Weights of a small transformer language model.
Training: a variant of Adam for these matrices, 630M tokens, 10284 steps.
Each number is 200 + 30 x the weight over its row's rms, rounded and kept within 0 to 999. Layers, rows and columns count from 0. The size before them is the row's rms in percent of the matrix's.

# layer 5 attention query, 320x320, rms 0.0509, rows 137-159,169-191, columns 0-31
128,180,206,216,193,211,210,161,222,190,208,222,170,198,225,231,169,218,205,232,140,169,216,220,155,187,225,208,229,227,176,208,198
102,180,168,193,156,206,160,187,177,294,175,155,175,153,170,193,260,125,230,190,176,219,228,154,217,164,193,243,151,214,179,222,198
116,271,233,198,176,198,182,236,184,229,225,191,171,220,205,187,152,221,213,192,190,163,195,198,231,69,225,167,202,183,172,178,223
107,169,208,208,209,213,191,226,189,217,178,216,200,139,174,204,195,229,228,171,194,180,179,260,207,160,246,227,261,223,155,189,173
139,178,167,127,272,145,221,287,171,192,193,213,184,241,210,237,206,188,244,228,269,166,179,222,148,193,202,226,260,191,218,246,193
123,197,218,218,175,199,210,135,161,237,245,164,199,254,164,205,201,194,239,204,177,196,164,214,243,200,111,208,203,231,229,185,151
114,182,172,187,190,229,222,244,226,205,215,182,282,205,228,193,197,193,252,214,182,200,231,156,193,189,212,237,240,182,209,214,168
079,176,218,231,153,256,211,210,216,215,209,111,206,228,207,216,238,174,180,210,186,246,236,260,225,226,247,155,189,252,198,172,262
076,197,228,178,181,165,218,197,259,165,183,169,243,204,272,260,213,235,206,165,201,229,201,201,185,185,190,157,130,192,182,141,240
066,208,261,226,196,194,152,156,180,196,285,180,224,260,191,196,236,184,217,221,191,211,180,191,210,116,211,173,211,120,221,187,216
073,236,226,183,148,213,197,222,157,257,248,182,179,198,177,185,261,188,241,187,190,276,228,223,205,256,214,230,218,207,205,259,181
086,206,190,207,232,218,215,182,205,206,245,209,237,233,184,196,177,153,223,234,181,170,181,174,166,204,211,203,201,164,230,187,189
075,164,207,219,201,205,225,212,220,208,221,240,210,199,180,246,198,166,218,198,195,164,243,203,160,185,181,202,202,167,241,193,114
073,175,237,227,173,199,151,210,223,196,170,192,213,130,208,227,156,277,183,179,171,249,209,208,213,192,173,156,181,165,203,114,195
094,209,205,193,181,195,209,188,228,194,226,220,142,165,196,150,195,222,170,217,215,167,231,272,179,160,198,201,224,192,195,179,166
105,189,219,187,230,199,238,230,157,182,176,128,168,187,209,168,184,177,227,171,226,191,226,233,140,227,209,170,202,211,192,240,162
099,166,266,195,211,184,244,279,224,150,153,209,170,193,166,210,180,223,200,243,181,213,260,126,160,203,207,204,221,156,204,178,212
105,169,252,199,208,137,175,218,197,256,231,184,185,205,171,157,179,187,191,263,198,194,172,191,139,266,163,232,177,190,200,204,210
104,188,165,171,175,196,123,235,206,211,194,191,222,193,146,186,165,161,249,229,223,234,209,142,236,219,255,241,217,196,229,236,199
120,193,178,246,190,139,225,190,231,200,211,155,243,130,199,237,165,192,206,198,164,213,204,244,249,199,190,238,197,212,247,213,221
107,185,139,206,202,217,163,256,196,228,201,212,193,249,196,207,212,174,196,216,217,173,208,230,202,172,255,176,186,209,196,199,231
113,159,199,229,255,162,197,233,194,163,218,177,198,217,219,232,174,195,187,178,191,197,135,211,215,185,176,233,220,241,216,193,190
123,157,212,196,214,168,218,237,238,152,240,129,241,217,176,234,140,136,131,214,224,171,182,105,242,215,181,186,217,230,206,179,170
119,136,174,189,183,218,166,199,223,250,192,226,217,191,204,197,172,209,190,244,198,233,181,231,157,234,196,216,255,170,170,240,196
103,190,168,192,204,195,136,208,218,205,192,188,215,154,212,214,259,201,206,195,169,199,228,201,210,188,163,238,172,213,165,165,128
102,240,182,189,186,175,163,209,200,242,212,153,184,203,201,242,203,215,199,152,246,210,212,205,223,111,163,222,202,196,190,245,178
091,208,232,187,206,162,176,197,123,217,233,235,209,217,184,157,238,201,260,199,189,234,149,245,188,180,205,221,192,173,181,187,198
143,175,208,159,200,210,216,198,153,204,209,221,200,155,215,175,252,186,252,223,200,250,166,198,148,235,185,264,227,155,221,236,153
103,222,266,216,212,206,244,205,143,176,199,150,125,238,157,135,157,213,198,180,216,166,153,200,189,199,189,205,181,214,212,214,192
096,150,173,174,205,178,225,205,211,207,207,186,258,206,188,197,258,159,213,232,193,269,189,189,201,186,185,222,236,176,195,241,217
100,219,243,205,167,215,229,201,186,194,187,223,220,129,225,192,229,179,183,207,217,195,279,229,250,187,234,194,215,170,188,142,207
097,176,190,200,179,217,169,195,184,171,224,210,236,209,207,249,249,137,172,163,183,208,182,211,178,201,204,228,183,236,226,230,214
103,172,173,237,262,213,251,223,211,201,219,208,218,215,231,256,232,255,165,192,203,206,185,177,190,174,216,202,168,213,228,148,221
101,227,203,180,229,196,186,161,156,283,221,207,168,275,149,209,166,237,237,184,189,213,202,228,193,184,225,201,178,190,140,145,238
133,206,224,169,205,166,193,171,195,240,202,268,196,193,220,226,211,169,210,203,137,209,160,234,180,176,244,268,197,204,162,186,191
094,208,236,229,223,204,192,172,198,249,217,240,168,148,189,171,187,178,247,190,165,210,212,236,181,234,216,196,192,155,128,166,207
099,232,191,208,183,215,219,245,196,150,177,168,192,211,200,202,196,218,165,194,216,185,248,193,190,151,152,135,161,194,210,180,161
090,203,240,261,178,192,207,204,174,223,200,193,151,181,202,164,234,223,193,214,197,216,193,223,192,174,143,232,180,190,180,219,198
090,223,159,188,250,195,230,225,220,199,206,233,229,205,189,191,188,209,220,187,217,231,205,211,180,229,194,226,222,188,210,219,174
093,183,260,204,258,200,207,248,220,170,240,171,198,209,179,224,198,200,225,236,272,234,174,198,164,189,218,217,203,163,197,248,227
091,153,239,203,163,171,221,229,230,220,211,176,204,195,198,130,179,247,243,210,212,208,235,170,153,238,182,202,237,226,202,157,209
093,198,170,200,200,223,198,199,245,186,165,150,206,214,178,196,158,237,148,211,218,186,211,149,218,193,201,182,167,239,232,217,219
116,164,197,172,206,218,184,258,218,179,207,205,208,141,183,146,235,196,239,228,167,233,179,187,206,274,192,221,243,194,201,210,174
097,139,192,171,201,199,169,206,172,183,189,161,186,222,232,254,211,162,213,171,188,162,202,209,185,222,178,173,219,222,189,179,241
091,188,227,163,237,217,223,181,141,161,209,175,209,217,179,212,241,144,217,160,140,170,188,185,239,231,164,251,193,189,230,171,194
090,177,206,224,187,197,156,200,243,201,227,183,227,200,224,218,216,184,225,187,210,173,195,212,226,189,183,211,214,210,182,134,229
# layer 5 attention key, 160x320, rms 0.0502, rows 73-95, columns 0-31
105,177,173,210,190,228,189,149,217,203,218,246,198,205,225,224,169,200,221,201,177,186,218,227,189,174,217,168,213,243,199,214,222
114,187,181,174,128,236,161,186,181,227,198,163,208,158,188,202,261,146,231,227,165,188,213,188,180,190,192,259,169,211,178,207,219
120,242,224,206,179,169,178,207,219,205,219,186,179,212,235,215,150,216,214,178,194,158,186,209,220,121,218,124,205,217,164,173,216
109,196,229,215,198,215,216,212,201,242,185,194,216,167,169,201,204,238,244,179,154,136,189,268,234,202,245,230,258,238,161,195,170
106,211,216,110,225,179,207,280,178,221,199,223,191,259,192,257,223,235,232,200,249,159,178,210,197,227,188,158,250,167,201,219,252
118,175,226,206,163,226,240,164,175,212,190,155,211,239,159,245,211,200,220,167,173,203,198,220,231,187,137,249,205,223,241,220,139
110,199,157,202,198,220,198,206,195,235,260,183,250,209,231,159,185,192,224,229,183,200,225,160,190,209,226,220,252,187,222,229,159
074,151,185,175,226,143,224,224,180,161,210,310,189,226,187,180,202,216,210,148,240,226,201,126,177,203,160,227,186,179,200,209,177
063,196,188,205,284,188,170,216,207,192,177,190,191,213,86,175,159,214,207,190,213,192,181,206,187,208,201,236,228,165,226,192,202
090,208,206,149,247,165,237,180,230,224,184,219,162,254,191,244,231,240,194,192,232,190,195,155,182,211,212,202,194,223,203,203,180
090,219,201,210,197,209,213,182,169,158,224,276,207,160,231,203,153,174,197,263,175,172,197,204,172,175,144,172,207,212,235,209,213
088,190,230,174,193,192,212,197,206,194,211,251,167,115,193,175,206,200,221,223,196,259,211,212,231,206,181,206,246,230,193,169,178
088,140,217,188,184,221,204,169,168,228,232,234,232,186,204,190,191,167,213,235,173,192,180,205,155,184,200,213,187,201,205,219,257
113,166,200,226,213,249,197,240,246,225,185,138,222,270,189,202,198,233,185,149,183,184,202,152,183,192,206,179,179,204,161,183,204
097,206,159,181,222,159,169,168,265,203,235,220,167,152,192,165,197,216,209,217,240,221,211,215,171,120,210,212,229,226,221,183,211
110,189,229,150,193,197,209,218,167,199,187,144,206,206,189,191,171,211,237,175,198,199,255,246,205,164,202,173,188,187,188,197,143
106,144,247,229,173,207,239,234,216,195,174,194,150,240,173,185,230,256,204,191,196,229,244,139,192,205,230,172,182,162,155,166,250
106,187,247,194,229,117,183,206,177,247,212,204,213,179,199,142,173,159,215,246,179,152,197,178,198,202,183,258,171,193,230,170,208
107,182,166,193,175,221,143,248,176,198,189,195,223,237,148,189,154,175,253,251,199,192,204,143,199,234,235,279,218,230,208,221,224
108,204,170,227,152,143,235,193,206,221,214,142,245,213,202,201,183,193,204,195,198,227,193,250,187,212,223,250,177,191,245,212,223
112,170,116,192,183,240,169,227,207,253,178,213,178,197,239,236,236,176,176,190,230,208,221,226,274,200,267,174,215,204,176,190,223
119,215,214,233,232,160,183,218,183,141,211,186,174,167,223,216,198,208,163,203,170,209,113,215,217,174,176,244,228,218,217,224,193
114,130,210,171,234,204,197,223,220,170,235,150,226,261,154,242,176,167,149,184,203,167,195,103,220,208,190,187,185,221,213,196,168
# layer 5 attention value, 160x320, rms 0.0554, rows 64-74, columns 0-31
092,160,226,199,142,214,200,209,196,235,208,202,198,256,202,229,232,203,183,125,220,284,235,229,183,232,216,214,224,166,206,198,178
091,207,230,149,232,200,206,163,193,186,125,144,201,192,223,199,169,215,212,204,209,246,182,233,190,198,236,209,157,148,162,187,198
095,215,191,146,210,177,161,173,113,243,230,177,189,229,247,237,209,143,155,173,236,212,222,209,166,202,256,206,175,192,239,234,214
083,211,200,166,201,163,202,268,217,196,180,185,190,194,223,272,228,222,216,209,244,218,142,223,229,177,264,212,203,183,238,207,245
095,214,227,236,231,182,176,155,166,199,240,222,204,263,213,213,205,201,184,197,165,174,259,173,148,186,223,213,213,119,273,189,226
088,202,224,154,207,215,181,174,189,227,185,232,150,172,168,212,190,200,224,222,192,154,185,172,184,192,236,184,178,186,249,236,212
096,187,207,214,212,210,225,188,241,197,218,214,229,165,183,205,169,203,205,249,195,196,211,198,115,180,153,170,201,210,209,196,238
098,189,147,202,195,242,135,205,230,200,191,227,183,246,196,200,217,193,226,159,186,186,151,176,179,235,277,211,261,249,167,167,171
091,226,203,163,224,200,180,170,191,239,247,218,212,198,211,201,172,161,175,225,199,178,191,214,184,175,178,171,181,228,209,199,236
092,227,210,153,159,174,192,175,199,174,204,227,246,191,135,238,212,163,198,199,250,174,169,161,177,187,177,187,243,204,171,232,200
090,152,194,196,193,217,227,233,221,197,180,200,207,165,214,233,214,199,220,161,191,223,218,230,234,198,195,180,295,201,169,200,191
# layer 5 attention output (transposed), 320x320, rms 0.1, rows 128-137,160-169, columns 0-31
097,214,185,229,221,195,174,214,183,212,267,194,168,214,157,188,203,208,228,248,204,220,168,152,209,175,216,212,133,243,204,180,203
096,197,226,232,205,204,212,158,174,221,282,227,180,203,154,188,239,162,236,209,238,221,220,144,212,183,190,223,171,228,182,235,166
091,200,152,225,182,209,248,183,249,185,164,286,206,170,220,186,154,212,228,254,167,192,219,183,178,167,212,253,250,226,201,185,182
082,176,215,271,218,243,225,149,216,182,230,186,194,246,184,164,189,199,223,214,140,217,195,192,232,215,154,309,241,208,202,176,182
103,192,199,192,162,230,266,247,268,178,152,182,168,216,238,247,204,186,183,207,228,169,219,193,221,163,177,123,199,229,194,211,236
103,169,142,213,162,170,240,258,297,189,153,178,243,215,230,220,148,228,202,216,165,186,180,255,164,226,187,165,233,159,156,150,241
108,190,156,144,160,204,224,238,230,202,113,121,190,189,234,236,193,200,186,153,211,185,202,210,195,220,211,27,238,170,149,195,239
102,200,262,228,217,195,169,239,145,187,210,165,178,217,191,204,228,178,174,203,239,221,211,232,215,209,200,246,157,194,241,217,168
110,194,186,164,181,221,276,241,252,164,138,179,170,211,225,228,152,230,167,185,177,142,241,193,158,181,209,91,253,115,162,157,235
092,164,184,233,205,224,255,248,158,206,207,241,175,212,218,156,208,200,208,200,177,210,220,190,214,200,175,235,219,186,256,197,180
087,243,209,218,215,166,257,273,164,209,210,184,174,228,180,225,167,227,204,204,183,157,178,186,169,176,223,129,178,202,171,192,207
092,170,187,208,199,166,288,214,230,197,212,210,215,186,180,218,220,173,246,154,183,169,233,173,203,191,180,174,198,170,175,176,152
102,217,245,226,148,163,259,140,199,227,173,232,190,204,169,196,229,200,195,202,183,160,276,120,157,189,236,237,161,189,172,193,178
090,181,150,218,158,206,234,199,258,196,206,233,221,203,219,228,222,193,263,226,217,131,245,186,191,176,149,227,242,174,247,174,231
092,213,200,220,232,139,187,176,201,256,212,221,185,221,184,250,203,177,199,200,209,155,203,182,199,184,207,220,173,214,193,168,162
087,172,192,241,159,230,193,245,228,190,207,212,224,191,163,156,193,205,206,245,178,192,169,232,232,180,170,190,177,227,228,225,226
086,170,218,208,201,236,164,244,201,213,162,162,198,177,210,163,199,200,215,163,241,240,163,204,242,209,192,113,229,181,180,254,213
093,163,197,219,209,196,207,201,165,177,185,199,160,224,203,212,227,233,183,183,192,189,230,221,180,241,218,308,258,171,219,223,198
078,215,191,186,174,249,220,210,206,202,173,207,182,183,223,186,203,212,192,188,208,185,175,192,212,200,187,175,238,181,162,253,216
097,234,223,143,233,208,209,223,169,229,255,187,200,247,185,191,215,184,183,230,185,177,198,181,221,206,199,171,196,227,231,182,165